From a checkpoint of a small transformer trained on Wikipedia.
Size: 12 layers, width 160, 5 heads of 32, MLP 640 GELU, vocabulary 8192, 6.33M parameters.
Architecture: LayerNorm before each block, rotary positions, biases, untied embeddings.
Training: a variant of SOAP for these matrices, 125M tokens, 3818 steps.
Each number is 128 + 32 x the weight over its row's rms, rounded and kept within 0 to 255. Layers, rows and columns count from 0. Numbers have three digits each. The size before them is the row's rms in percent of the matrix's.

# layer 2 MLP up, 640x160, rms 0.27, rows 285-371, columns 80-159
162:145168111146161131116090199119113168164088183128128108151139113123166129063111131124116118105160182093091175184112125134144137170117142126163094120130095123189113073010100099150133113192155136166114154067120157107135119091136107128072129122
094:178120096117089143140130151127105129083127117135148095112116100115163145057127151090102084107109146128098086093121125137111092076102157105169143163184147116098146136167114162057169159105049125102106093129125121105133167114096137192176133152
093:090131147113078157134133122167118151125089098150121107146166158110151138142144153188152106065140123115085151130179152047169082114120058104161180095098074131165107118181113146146165147181155212144165118115142092138132071113135147105065114128
110:131135144143094137111102074084143117106131135134076191164138185079101185118098083136087089142134141142102136152116094110137165177140178128110133110177092133093090137141169170143114100135156103146149099105161138076136170080123149089155095073
087:091116180058118196142125149117116159125115133144122143108145100120143157131087170157103199125136116132049165142062105157130115106197136144186125128119118100158107141161113159117086084168124126091156076116131102095106108115151137085172068118
095:118131053117107155140129146194166163130148107085120110154103095115157153136100126129185132158152120125068168184149111213144087161096144115128132171177133153096129132165083112185155150065157192079091135139100129065101070126023146126081120141
096:138096118118090155140104132138149149117143065160161120121159129131112069124126152155129114104224128086128170118152118057134071109094141129133074148166138117089081061151139134139145099098123191128165122093150068121122171081124149105133124141
083:110142084216053138140101165154108197145158165148125166162116095188195113071129151114158112138101146149144126112131153131134176167133152141095130176072112188119131140139125140073152089067125099114088154136132134111151143159113129183121148123
080:130089125150114130118109123109142101120114092155152094120057097128167129134172045119139094087134148153119072070148093157179107117121151122148112072126158130091131078077111117100083130171102158172166174142107116137149110143160111159191101144
100:154202155152154123135108132156148097119073148130109112075138137136132149111139050083113165137118100172121056119132174110158121142133150091172109136144164187190110102111082131140164094168141146144063131135112130091147130119058173126157146126
107:116156122104133105103078143180155131069127156149104170110125169123106154090177132113081123109125187133162094137160190144150134175112128128157113161104172105120138096094142115102154158255115129118134118122120064098172146116115076110174121103
113:121147127149109117111062142154147146120127127125177142141114145121140089192028089115167110078125131142125136134108159108128126110149151122196126141132178166115190120104173144144124105139131099089156101098140087101170088093117072166095164172
088:134106077172116114128118191098139110091178189126148144129150119199114129131123087074101113132142093152105118092107163093172161092130186103140167088104169142055122157114097173149116147072112137142091088104130136092142138166085173183136086159
097:118128120094117171136207078188101111159124164148181084083062105123090136138111138149085179116139201152105167161080052107128077228156104093119051083106130092138128148142123083119107092133107133098124151163114149130192176132165119129128087136
099:137089131132138176174139130130159146093115129104117145149137129095115164135077125116064149097163106145142132119135058133187149099117128115095068137121119187136077134171115058083168169126090139110132044085121103141183138180061122163110123158
086:113107099161148159024159124129153133127203183121214141129101148131093118167091173138145133104138166122078091102147157177113126128144131149141096112120105161200165156197166175080105128065150090133041136115121137149129125069118114168149143187
103:037161139177137153075154172149117163149102111124138075119178166008126060115094133171137159155144121091079127119123099113094128130096160120094149119159102068103082081085088147103127114156154149125093122137191160103141133147202130114158114161
096:159109107132170149149160155098096132115131122183115092113112050171206189140117113130137148084104123162179160184163104136123096166095095128117041097133120109156146158145096124124108102160113150118166126157129111107152097098132088160111131096
107:118104163127144113152133113166185064107105151097141155131110131116141164103183160110110138105187160146133087104203120098088141046084177191124063147117137188107156106130150122130114101080156089115100148143126163170127183107115115130060111128
093:103146140115140124176132134166174118160157108146097135095092074081080096122149142193139145149101124176123091088119174124072127090081148181107112179127129058123156092057101111120172065155140102101129125123082125124078174165162153144209122121
096:092049170083105120142100121133183098112155165133107094102109103123209148168152125141088116128124194145107158118159096121148106147139136115125143135144135092124136138092141059147127062094137127165151144143161139157101106127131074112117097125
125:112098149116101138124141144101136114147114158160125131134157134137059155199115165169107086121166135146116096140140081129094090141151119176103145089117117145099186163156128093120107088124105080062140140107167177081140123104087103154193101096
103:142148122168154118126149144133066137148127114190144117156162111186149127138068135085131104133127135142143136169097184110136117121176128110185155097068078163094107159141136196099146172199132154095083107129159070104167159137129148144126104118
107:142166095139111100096167139130099103115104094112101128146108165134151169110068116128150083162123159096092201165148101150105113146138145121101101112151082129130158131077101120164121087158163151149073136092119147104152113121137081201131127171
093:086109112116141102189074156093145084088121099144101109150118116127128204122151149165156153095102123159135136132180131176153154069126122144072152151133186203113165129120187073112124123117148113120134120103117164146104106123129081102048115194
106:172072117172138088120097111149160183110103129104123138109179086108192159141152122107112093136090162129149106148166085093138101178112139121087181178105110174133139107122079172134058099121134109144136144110140172151128162132111044184157124164
097:160101147127078157155114153156088131215197143081133066173147136085086076068143088143028095124157098167116230111111108155164092158173144164173166116159111136116105142146139048076141139133107127135147172148137115188111119141164138114132146184
094:119163136148160161196132140113173098096154109086146134085146132148096114118148177116093135116170085137135163155124080157135195158145144166104108088125126151117091137104085184079122171124104134082064132157111116114077176206125148105104088108
100:134121147106144102155139127194165058154129157104123128129104122104076149107131084145120092110051145168116115080109084186201132172198111170136118094150100143158151114173117041059077098137106127139129192149091146109097117111139138110086153144
100:149190123144121212180135110119127171155181158127159140146117127116158108153105134133175080106116101168074144141040100094145157107167132146149124125122113061159144100148125171085131184164123076122178210124094075117122094134157110138143120105
109:105155177108160207155157128169146114132141174116112098167129138094161108093168162117121163141165141146128117151099126123167046144134178096136127110117136133109079077115127141163072094147084126157067080109083129114118133229136130150158115167
088:163122095146139091118126120148180098144126069051143164126094106148113087100162073208129113125106054113094087070106123162152158111128166179163121150099113118130145090108081116144150120171097125114114128166126145136119109135121157162158175203
098:100196111089157143131095175129110206145183144091100116174165144130111128067091153182136098160113096110096129126059134116129131064170122154138168184154039164109133128167106119109114103133140174149127120113136102151125180152178145132108237120
089:129145130150080114105140129162153134122127144154104119105181128097101149065123154083103153087065175085141171117179140111129093166121169126144147090157102098065068190140105177188132075138107151125153159119107103160173095156124151142173167151
089:144161141140128087107182175124143128151140112131136092129094138165139113106030108133101065077115161129043134122072121149075133137106122147160150169156090162094132121094081155093116132172082150136170206110164197132135151119157103095151133128
109:108195157144135124135204166151096135062089107162127111124203070159141065077113064157140096144093096108114124159112150093131138103095115078110102143108154165129099137146115195151138154142149160160090075157165079111170116078161102173115075048
112:175103106074130125149116125088155106125158122036140144149174108159201149135153175158155107099125149099133118125101103100125161196114136136086158133170146101111127046096116131135129106115161136183087155180117116145131119129172115183144077188
097:090143064106158139144167153187102148180163163153082161090126099115111138143123148120079141193134087121115160123166085122105171142157070177101188140150119115106105128135129158137119147061129099079104076135164126081145101163133132106138120189
087:143146139155057139121132077118121163057145140148113153160084081167186148132131140133115128133090104090137144201168094176105074119173098079108094070107105118104132198179162113160157103098144115105110081131123112124159156180075123115126155148
097:118093122126106134123154109208128140166098103147142071091129131113151085154187124095120143101103111217111071150155150142151081128087126111133097192130125081180156108126086177133219113091110139086094156161059142139117160095121121136076056099
091:080134115100189072078129152067194089103135061158144118131131123098129110108189099147087102152144099142219126104123158103076055085138083146107153116048162173112151119090192120129129114148108131110128136147133095130074163118092108106104132179
094:103139108146152112082149165147081152108170124106142169089119106184162172126071125154196184164104178100168176137107098165080193076130134119120074170135146157140135157150128148132112106115147104105086115141121085111138121108176082140148091124
091:090099123107059080163165121087083116098144179085115170152113110158131110199111186180162179097107095069101149136209106111131097144078089182122156131115133103139136130151183149129141159143139108132193118078174105125151118107077157097120145055
101:112102157173129111098099150151145087087117112136163117130134121099152103140135182159122108080143135112112068149109114156108075089125118177132083124160136135061194098079134101031126073125157125156151100096162165101086152105129051166145104165
093:107116066132155118101140116194110112111154102133057129151173171146092134195119075153139100084093112154124118039166102187145035152155151064125164089122192144125153112187087145149118149155133184099179123081136114074138117126104161077100184132
096:160147115063080086119142126166141090130130150082111091046148086074119099102086094161108096202116154176178081153130146127151157156147155145171134134147169152168080126152106077134106079114081142200097108145147124148114138139162101079118134098
105:103124142061134104193120094144157107199105109131110146158110110176113138106123134155095132185107183100186141121089134114161111133102144177112063129107121191091141114185104114130088109176143113128143130098096200151097150118117136182149110170
093:134126170155138112111118171134107123096128124092167108144152125126185124085068058141137149133142132139096096122171135109140063141147137077125139128170192101172173109144101169126116072098131079107145097135136178180156089183103125126085146201
094:169072163078114118142095107163144157108112148129112142129139107149173088073139149123164129084150131172210112083132090168135134135132128130074120177103172082174189130195160155138124081189037074139169114133127124107102144134126077145123123101
107:112128052174149092144126092212138208172113120138141136075154164079167102104086148139186113164129141070090195158146101126125165098095137126127097116147129074087101153112167164094131124092131133107145127071157152139162163097167148157093189145
090:102119139144164154149100154130114140119118096151142125154154086135131080108139173137157113128124177107103080102198089183166068083123154072108100174079131109176127094090076128091094135104095190114143102077135162142114196139064159087124094145
102:169163164163138132178100077121076093119123189133133160192071139097170180139186070143134129132141107119085155080127142159131121114171089143160096112191134124111144178115147121107166173170136097142116126145096054051119102106150127107094147134
091:143140074123129101128143145066198158104170120147066150130120106149182124149077176118187102078138158157188043102147091121136214120146125142127142063148205132176141129134082075087077151108164136116125067134099148050101141144173146145156102130
105:095117143146121070151115126119141092106118137182131160141181111194168134123139170101143110180173143109096109177103137092156181118139147146175149179119171127156130120127185130074198200153130113137121097120154069125080146134078084118085124088
091:114054113170099131160115134119125148107097142110080098153140132143116116212106223134121133140142104156073154115125142064136171134088124119114066142129152115178161088087178148095149150123134092099114092120125131127161125092106120090132130109
089:142102108067116124166098107135192119156055116093083136151110060118119123163119135121107098114084095198127135131149129204129088188127056148137067155163179154115187161136148117124144081170103150106088145145105132071139157135182167139095169144
096:153158167117091062163209197090099125158134121152136117127170155159170117139157124133130139133098147119123119130081147153163072145177117157081157090123101144097084109133127130161100181134135147083147166150131128126166108162153206155143150154
094:089143128110181129136137134164130072090126120143116076166180115102153119150178180078099143117110166115129093122079135154140083067052200155124119168092112080169158143124179173117129080153156135152094155170098154108078125111145148132117089123
092:142125149136108145147131151107110148124074107154143116149064094164136061142117169164134153130095099159113097107137101095097138112073166087183122215088104086144131101163144048135113159140173121126061100170106104095090202154122167157134106116
098:128112182105176149152129163158169136150098117158153095147100182188185118197110086116130147114113146046155143115136083125121104211092107158107115145144164120105127085110106124171111089103170127162151137091153123110123098103181092204165115100
123:091122120129127122175090140182194147147133141098091125148116136170153121133105142147114154150151174132171169097086101150062124115174116185064159126090157134168121164141159103110162140151145091123081164142100068154115132094150094051054145092
103:088112104195147139169121109165051165175095140097092142152188111203118103145127072127131163145153116138117117150097089153112141157074163114085121115159133168158141075101101143082141173121132115096100093196141109098133141131070198100142137123
083:143107198131086163122095096084114128084109148124149145097160122181183164163196110136166170188141134109112161142157137152163231174153091128197089110085119096152115138156094123107136128136129162138074102146072062127073080118105070132089088139
094:104127117183147123129147165210109152084193126130135174110113142134152126137122159090102130119111140054093145146150140138129167149111142188087062109123131142144061194072142134132138169163143123156155145173180106147191097171130196114135129127
106:138121108141073149128127092143168100094126118116115187186164030128144134133103140137163113088116131135083168109145154127110129153175128144113124177140196127106124141142133215133118163144137143095118053058143072096136155131094153090079098167
107:136154144165119139120098138168078142137089184110113135113207136113069109095156114148103152151095112050102108127075164144139139131129203150131162123143089125157103183087132132112163111187118112100113132130161116137138127154140131122107160066
108:116159122141153065141132099090101129160132130155131143097078160098125131109152107166068128142086155131061112100088125124130206177220169172156109088119137097199113167128148168112095110137160078147124133179216116143155147154234108143142132113
099:122119112193083127112103135148135138133113102147055119115138098126125074124100131099130134069056134146040130085106112151100162100122197129118093138166161081144056158124156110123129158049127080054105111133135104129164132166081202124127135141
107:124102120141183095094109207155144125141156068146161115041142138099154085129135102124182076118149134112044134151128133131108148102063142161119176134118162099187174117135123114083209125116147110186150142115158097141072134101184122124107118087
128:180109133137054109150079107105140149085082120149109107177188125114121105125165133137105101106201108153087143174072159128167128101151129149206122167084105060155102121081131146096145102211115146098098125160088052091126157142144153138097165171
094:157093197112132078118137147087130100115115131093140144094140125158124142172118102095157186149175117142094111090176127186092160111145093190083119111108155175115166151068157126111166106070179159073091065152124162147108119114156128085118166149
087:128100137166073176156126120119134157108124108121120135133136184118095114091159142117130081146144086071128148037167126053163123132158113117148190132146115124116126139093138112085126117102105158089161090146154111123119152140147191113074137130
096:165138136103119108133106070187142103105098129145125129116158154130159117089174101162107161090100110101142095116136110111117164077196136077086122110112161097114116147075169108100105132147022173155181133133052186145126133185147130194110141115
097:131081099173175119116144096122134078158125100131097124143124116118176219182104165140127178058067138145139120138161144096102131124120068133105138132146149182171166097135169091090128059134141149096103091175154063208149174155163151134142125094
095:056136155121113143164123079142127124131132106148094179151154091135140097134134168150166116138122075122184130182138101087139130069104138143111137142144172102172127204152181159162042126171079091100153131116156103139120153132147174170157167093
104:070160056198130206115145135150085152169164150109158145093102163127143095126099133191160115087129102119079156097135124161147192168031134142131152107147153055156165126137106127093155148126120142111125110142158135194097067117132108107105142131
089:121128128164203117172150143079153110121140148153085120131126100104098145098088193117119137103100108101089096166143111071149144115162139115114144135088122111156166081100101201146109147081137121142120123150107178089063128161147147093034180120
101:111102183128199124118116166141119160214125151117102142105162132084145046102131151115158146132151066111123158123145132104152110143127189141144138149209142114133141099175161171122112162178132107139061115110133060079120107131117106140119074081
105:138139104143116115130133091142135060117091140142092153082085166142137139201107173128180083120131093136115163132176115167111180203109065163117081171122155158133116111132140183155164152097091089097069096143150144144143135039117127107076105085
106:078120109137154143161122162108161131084166156097143158107166112133159094170144112156098099070152075120088138106168088158125177119083099169106053149150096157123124053087111109078147143139111158106139111169210121123085159156077112141126121160
102:147090104158061135124124086064115084131099098138151115160109179136121079146151135109134172102140126178098077136171205064140116130136165124161101146138100111148099132107169168134104088100164084106126121197109134135150153095117144136096132114
093:156069179139110101109118114167134116078113105115107104087149167084097088200170145180134148103134134147130109113130122076153137084090078118171127135226121151161147152120108080129127155129125128137136159164163079112141193124065198122085132110
086:118087136141149082063130086160117062133123096135160142133128097161114092133106145170099179137165165136129131129175160151178128201108161159149068116128133119068153164180025121142091120126086171140154113095134136131138169119096144109084144124
132:143141159111111140119143159171099082094110121167139182120127135127183163185111089175144129131167130096132134165109099128123184085143064226137090142111140169143112139134104113083169078094153158083065123134099129127142082061142109161128122087
089:112100135058129101085160121133135119151176173161145180149161160141074124142139157187104120114139086139121112093071123118127133125142184171108106115125139118152132173077156114128054135161053108084095161136111125102143133114164144136131088114
109:142080067140120160169130120212197125139092151151124116117106202087162119093037169119099161138141145141164198091146083126137089105154098131139105134138180121156145155134164137101120090087133150151136142165170108120150090122133094126130159117
089:077121167082141131130101165152148111124155144134126089122129096131104126117104147145094126131128131106139116096130135078096106153137159098163152124066125128125104084135146117094116154155120122118150089129127160123166174143163161143121102148
# layer 2 MLP down (transposed), 640x160, rms 0.233, rows 285-370, columns 80-159
146:119119154135109148150073074156146116150115147108105145122171164194100182085180112115111140096169073162067200216187130077131105106103101203076092131148133044108149120147102112123151108126158135174141152115175095075149090060103128092144146124
090:158148125118072121087146090115119127135160110102116116159159111186154155133133076156146083124118150167094100153133168160116091128207115125157085128190127098098105142123113128081158101135115167094146140113128173107205115103145163134151160124
104:208132123102091121115077118149135166130096115118127133167170158154141131129130175135081083204189059147067097124127129144155104113111126153099124169148135136087113180136113121119182183118100074187173103122104137176141083107134108077126068147
098:171099156123088124148071161140125116144041190084169081152114139146097169136107176076052143119069132064187184148149138108178191129101091118142071128081111154104148174139106105098157140066113189137118065109119123110093126109124185151113127146
084:122142124109127183154113164081124144169136067111212138113143115150104112132141202113095165102157136092153080155083164145137087182119089141107141171107139111152147126168150113114079119167161058125082060186144107144160086132181124079126128122
098:098133119130115121201132119056112053143097134060108158102188120103141227110110182073098089118155143156132105196109136134120140122117114129190129147123173106155137119118105120122163139110099146088112138099110163117147023090093158120106132111
081:100200098138132160111107062128131101140100124139076098190145106181108117141075102128101152140101159190130039120134133118134152141129135110125159102077053100141171105126106079146215128055137146140118118137182070086141052092074109143131111095
085:183129113117139138184146124110148159119158194136152090105134151135139132106082108154167176141150122125145128136046110156140107182097104136107163127042122146132086133112123189173168132115162166109085134178195085169149104189120108175136123167
100:045085107077086125079095163169107089086166076125085153167119159128123124152119128093136097110135128080147163141094093110138114114107178147130129131088086104143136170119110126142092166152105152160183173150152158093177067127109211119089108059
106:089136192115134141119157122137100137118096089099101092137102141072144103171191116098090130177115147113113136102068159113166094169150147178155137162118142119146139107076185110077124115158111117159146111143077050136107079164081142107050121093
090:189137106172112144096168138081092087154107144120178083126052052160098144113080163145163126133189125131122130156126084197165158083141102124085167116126118103146155101163155141109150142161141136128145173141110132124151095159053209166184125139
103:123141120104180186164099134100187073197072129121138146160105177097154173121165138171087070107137141160143153216116163135099127130142152151155174183198129115187163114114152076077098143099126116159105103104150108113173142145100174129135107086
095:115146104109127113135141093155117155137146170067117098196164120127098098171091129127089159161133114123085095089100123105101204072116084163187099131168083108123142146074099124130133108108131108067084049161086113127124175163149163106161136206
097:097183134105164110125158135121118108138086145130149139110122144153139117123153155187088139156141140185164134095126060103140193154071164132089115074067155085100058151078148123113164176101086123068176134094124172153117127156135084082100056126
113:090137133195152146191159107170141155136084103131136173181090110084140101110148190167074169123141158159106126159121155133164130132123115110137127105095119160126077124186119092150151199132083069126165086128153082160131105171119136122106201154
101:133087127215170153091114135068118101136167206117186139144094110132152087175099100122109072154121116092097096106115117127149099169076161117123124065082141179146157174167119188130103075169119081091068175150105108112135131091113093160136104177
102:102149153191151118098106131145175095053186102070164121160151160160108139110102165135125119138161110170147132148103143190093150157140175128072073133138154142153162080159141142145138159113102084125054132127162129176135148057107143093195065131
101:144098168154127146126076105097079119143097100157204116083082095168165133108143117111052137119097084139141150137161100127134057132113122159092140070086150154144160191057153144116125061150118140116113081161076131108095096111108159089105147142
113:102115126095153082166180113170088113152073115068126096127146111190128126138142090074129130122119078146173143202152128187079110048193154145153050071168118063101093170155093129103165144139124124173145120074103138105077144095167175155064159143
094:148162115119152108079155112123146164155109130136071088073106094077054156149148088109065133054152106145138131156127123109109113130065166138133102112119127074150160124062129109130161066158120167123162156114153165136089125128125139151187050113
087:219143121163095125168118164126132141089113144070120104205123115109153144136074108106095142118092118122133171202149118143137103132106120124122173176089108105160152165152120109146120159120076127125139091062083087109063156114107154106134202118
117:138147130145084177154117127145090112107147099135165117090149128134123086095122091108108076102099141142160164073057176189172071111073110130141182131093178126171151133106215183150066106085078109142127144127100149157092145157148166150159127118
099:111148133177128066113123161158160129184135097181111112119162156139096139089065135148086149144095135139162141090128163113188138150172152122161200152161104163076139163189130130158124140103162163135168169175113188163120141148167112139140165156
087:116128129224121094126100155149123137127144097146099154160166118111100113110075133161147158104167128173159162119162189106108129117191165159176139164149120100134138093098156108129071110108083081151174141109088170118137096162135087052060148095
091:130186132092148105171066132142128115113126115130107148070126141165145155130142146135132150160201133068089151117153147130156129123204123174123106144137147171102133100120172092159125141091129116065111191111177102169141151132156141116097149145
098:208094124151088086130084093140148148128109113167127174100156136041170130127120113142105135164126105123146095177145135104160194137089091144119167144127117078135095135142125111162060150061110102175086153049200159120101118186074083141099115118
092:185069178187132167118187128149140161167138104124133094091137159113131155101148163101153148113115112103127150066117073126155118099132118110182108123131151184102136146155098147164137155142092189100079120136174161124127151130107141083031199129
104:096121146079150172138105113183122083101099156080097129108139185139131097114172126150125117097134120168138134126122094157122150176147174087129131140079161161080071124161168142111185145159149176142116105101076179137086120173137133140079122112
103:073107142136124095101138108148119069106083086135109159090137091103127161088116155079165066116068114170097151115101149145140162171104120083124062108144142151092073130151107185193077135155124163145098142117135126097145171128123094069105126099
087:176194126074128130115123117153157065149082096157121091122171144146134135148155094143130134120076166108169168121139182085162113185133141137115162129162131084132088172123201108108087083159164128180106153115148068118143136166068148141143156130
109:140118164155120116165103083185162091095149116137097151127137104132099103078135107118146113149125100158137103143117074117081171104171174066082160087158157079104159144180140126134103148166112114103136141124097065141187131132147068115138135124
088:115115079159090120167108159087123168113130111096112139127150174100148106086097164114144100105151145138107132099118136181115101091081106121077086070156135095199105125138166173125140108118136125116125097134177082138109191166100122132151171138
089:143201109100126129161105112084103118109085125141152124131136152157183164150132158110140132099141157150136127142141075120137095146109213078158123110113119141163114089140119149138138107104111122203161077165149169120183117095186129081167108110
091:141115111082124125123178079125155215122157130146109146150173145149102179057107157148058120125123149127171109196114088138134129148119138116134179135120133133158096147099134128079147107145131122133118181149134128138159088139097131152175161196
088:155133090144161158116133084176102130097138158074128077126112114170141150101142155126179072089145152118063113088202167128132166136109155058171148118134098091128144161099109173104107141091091093132119149120139153102095138095169176130129168143
108:071145101155091190175197139132141152158156094152092116137104097116107120099150093107154104157150178110101120164067112163106088128119090148139087093136131127112161103154136122097167126139126149169146144185118124105131132063157115184162146173
111:110131104218097086127122136109144145082233033096071102111086133057159093065088114085153080107131099117109176130132131099084133119149117131149149131150096123129105123152099090126131105135158153197191109123130085122100162163093091164108107123
095:133106116138155095087140140150169115165113124112136141146159130140115089085148140107133103086113123089153128089106121165105169154097181160128140143045107103075152151147136166164028146115109129123109125151113129077088095150083111087138098122
085:167154077050134103094125114148141107146115070164114080125145065172174153153097108098118081144234172157106123137121158054129186109132111140129143162140154184068105097124110077107086128170142101130113086183156150094120119075100122099118123148
099:146135154167167107146122100175143139145095106102122160165071087038133142120138135124168150082093141144138141101164101078135165133100119137133125147067117085185109105130107114157234100134153172150136186142116083155105109121089150162090129156
093:092143162072183116093145133127146091127102044060102115122147090097078086064111131133124072096132109128162126173105142170106182150137134139076087111146103121127178150148138163108086138096089147075133046118136107110110123102099148150089120066
100:138135177125162113127114147156119165139085139161093150131199111145112126106118138108092070153081144111126104064094089147117128075068103130116158150140106157126119170134178085109136145137097086125106121131129153082079094161188163131089131091
103:136156088100107122130152150054118087142160114111108153116097150098098108142109183175093130111083100085150111128148097114117189073097140113117085163156127113147164190148141137139114045152123152157187056130173150148122131134120211127146167088
101:094102072193161077103094123158133081144079110110157144095128131108162151167115157119165100091116098209118120151141198168090151135178122123153091113151103127144111107124191141142116139191140126189103131086194125076165128153144129136137109134
099:036106075124167175161165133176169122124150106094132164166209161134114121132170111110117108056069124175131120122177117141094083083155099108065123115144164118088189165151132153175143144090143160150189186101125151098111151159149152160147157124
094:122148144121099057109147205113167042118074181156127089136119101087088038075132086115131114140138149149190142105111123113170146092169158138075141145126127177133114146133098167163190088112194099143095144125178148130115140148106153172067160104
103:155177151113107147137140206150122148123128100103084123131147130032144181175174129102199177134088147133094140127126141104076188125068131111095090168099132184166069187089146124103114086113131103079122159113120103122092139118091136083099139079
097:127101141116138116160175152132149173156147088128102110121124116110175140110124133129059164144091119108058106084130136102139081113134126094131105096150185125099177141150077146147151097080127076151160130211080141144147087222126141132107110143
095:108135115096154209119168136157082141103141142092119120071189131122185179117111155150145036121169180133146099146131176153144164105116118163116093169101119114199167092148153129088075125135130165136115126088123099109125122125133148102193150127
112:148152093147136075129165130132106115105165113120093178142128140092114128100158096179173124168089079107155065106102057138144156126171127124100110123146172170120185198164177131148123148145172122129136117127149172133145142141150158097122147120
078:052124142145110124142195184118113061174099062073094092097139164080110121106173153124125163119136120168090121185139107105130095109161089115105153109104134082135131117132134075107079139118135107094133092137168078088101109109113112141148136098
093:140128108160078106132103151059179076145153097130179157121135116140126178123177128138090110095064150105105157099115106100086123186092120074089149077108112116115166102131117150129158134100088137142106072130180107143094127179136188123125103129
082:140144139174122151144151131176141108110107149163142027103134085103126126102133130142136083131133115183137095181172118109112168123183132116094040119142078095185108112147147154127199091132187114162104080102126140094139177091168129101178169179
098:085147108122054146137158050101136105174119113160112162129124119169157128115099155106132146151232138165145141158119173125154135159150125103137124141082132131174091069127128164111157145041098131129126095082150124127117121125082152111112110139
090:156103136088148170114132114123094145117173118129080193159067181117160171140071140140102091126141143106143109047133188198123163189093143170148179102102131099160110131120087077132103145148104153079094140124126084172111160136102145161154140128
100:158113110194093149142091134150077143142130112091067144103074066145151113158137126116140124126112110138131098117128104126093113117133127122125115098146205166151149147155156123144192132085082165140188144168137133157131060073116062070040088062
105:204113141112080056133204144099132144107086164142108116144123144152102096132118117144139143076094114112188100125182143170121135119135098231057097155116148118136062104104131147181131154107119102077141174137120173125147104145135068158102094114
077:135108101148087170165097121126073057150109114074134114108144104132171144138132137098105100121152184140082088182121128144112167121139114104111139177130088132107085160181104112126091174148126147116148111112174115167099191079114116067161139128
097:128137131173145136071128137144108087179082151158184078095142092123121136044091133109111104098144127138107084149096126112080070195140122093178178171070143101161067151107182138125151095099130095106156135205108103125141110073107141168073141129
103:141150141090089205086140175161069157147115057049109213130102098102171162122116146119133062119128087158098100118108158146090132132120091103094112145144117074139170115137165114133143143112083154104128193111152114112154177090143083093155133138
123:106131127149147109123092096179172122131161133142106133119185157223120143154059096105161066113087164093208056122121121106127085140161101218177037144111095122124217136101127100128150116123168131139135186134167145088153086124131123107103097149
104:199091090082125076149117146112117129140096095102144174099097131117101141102150104070154166158120059133179093124090088077145081036111113122114146138136154011140129111100166093108085178115127116114122171107155159109195140132141139119080156092
079:142147128126115131145107139120173116113180131155122155138116140148140110153134099171100195166155094166118153124150171108089157117149133165105068157095166127180195157136089124097166126132162147061108088170137145159117070168145122134137170157
079:183122139114123133119061132162150118187097129135128140135106124105174167178110142108104141108100131141124112172140129133043145100130139082154091123063162041116104182090141129105116083101101075128086104068144116109007166128125138036106166126
093:073157114120052170111150112158129130138106118131115164147115139148154157100139156147126122131127137120157143151145115166135141182192050110111097126119153157152109106190146127136106111135136133179163139150139175049161094158116118112132151077
094:114124136119139125119111098133130138155115078043141151086120130147156138158159188130102096138145129148131139084154101162111136154143124099079087075154121124146141115146109132132143168101113130113145177148135096113150125127164142090217134128
099:109194135121114186141068107120147135139088170108114065085242151158077114124150095088113116158162177110075197152133142104142141148135149105128059068170112140142116119072142126111180129124173190115068131106113114172116135112139172095138156140
088:122187121153125133106068127139171083134044081136113142065122112073124121161177131137078080053135095125099129143143175116158121097181139097091128160152137136125085143116101072127139155066144129177139098106087079080159127168124115148155133075
105:115109116110077167188132145118159104109103100115117050113132147185112114095156115146146111158152140162166139109133139126122160084134129144130111119157139105145141180103098116140159103173126146095087104164125172162062086120150105130135103140
128:141120099078071097036162146095106196079121143183070096084161135202176119124155176144122109161157096148136106147090123093122104094119114141102115140134113146143158101182102150106148070191140179130085138194132116153126108150145134120136118113
097:105100116099129136174152128077131141120105129119127151106124130149174139180109112092172186107113072188162118114157122170081165114107077140112163175121174160178152208153133137132233097094163155130112127134105121169127070146152151109097114121
116:110152155131133177140166179077119102159112170175174139124111166106117165129158140130155145173149163116173085148109188094132120132125095098156083123151129196188110132123142163133113143072103151101145090179135115103160082144160179124131094090
102:168145080103124118143116128191107091107171138061108120164113160092088151170135142057058137121138113153097085190146099128079034107170129142114119116099069115118091199103148113157121133153086126116132081112129069099149139086169181109142114142
113:181111091139193146075118120161149169108139115171111194113131120091113184167141133109132161151168126104121139160129149153173122172096115115121171110161088172150142096108114136139116132153145115110111166153182128156095162095074140082123084183
101:119151106133131110124108095178131100155158131128124150073123086112145122145149134110127149117128132128149165072166116108179158158176168092167049057166119145145088110152160056148099130162135135153184143110140175150119118158184156104119140124
096:211102128075134113228146151091148089174089101076181167095090148106198074144201135163185176159145078115116071110150159108133123079110137091144120085139135127159143164144150148106118101106106104134131175156127126114122162177204096168174077093
098:172071113181179119131181106099051105154187201136111092124057141098106133107108145144101127108126120099095118086169115122115127142137170126132125094091105115108101055155107190132115075158098118086136128144133086088119094063158141111087178078
087:138115145108091116131162086144142144191083104120194181140154133121141148147100211081154113112101096097134111156116109121143104159108081108107123153128136103073155113122170191104144156135155148115129164138121159147152094189047135161134112116
093:085123074174152151049135131118144141104168106107063144063165118164118148125153106117090153166116100112120138067147112126133071086141116101147127088184170080156144137086093100088134111102138113145145166093144157113129138128062116170133134068
117:077106083236124149073190142182075137114186148115153180088141102139129135131092118118100156105157073145098150144150128127139160119098126159146066146084127157101183129088150126112115160115102110080126168173139153154083139111145144125162140079
113:086215178167078088161150112137169128153079140114100132153135135112077222140120126138145147092102212119114084137135134082077095127095096175161102104164149147131124141132106170116159144110116152124160120144172116131101118132112101091093113123
102:151133090155078156095141037152165119121116090098122123118138193092146054143166107101085127062136048087105116156162112136103123111045110125185099075173165128112144158144113086090131153187158122136124102108156101143170175125106125216107168148
083:136076162114135082118120134149193078131122104115187162167144110148094120172148102145132166108144165130177119067141145117127128143130061160146125094122086190145164127190108117140153124136088132071163103128185193065112153161122096158166141069
147:124121131108095115180135096154135128167153145147112121184177153108174115080140144123097151139146084102106138109179078137094099083119162223129188111059097091154124108099064108122177178077141136099088100134150117204112137128134125153174172160
095:083162121079126095085149109139113179160153163156175137132127053131094098117186096213079166151102128150069105061111117081114141142108147167158136091107128119173134114109126108085143085123099114116086129136142172090132148106172134113134088119
112:169087143134168208057070141134109047091138126073119145134093118134110176069123227106151077182147126162120168078134099084162116126086130146099163133112166101208085106090091164160095073113131139116121123127158146175157141129111136094161158135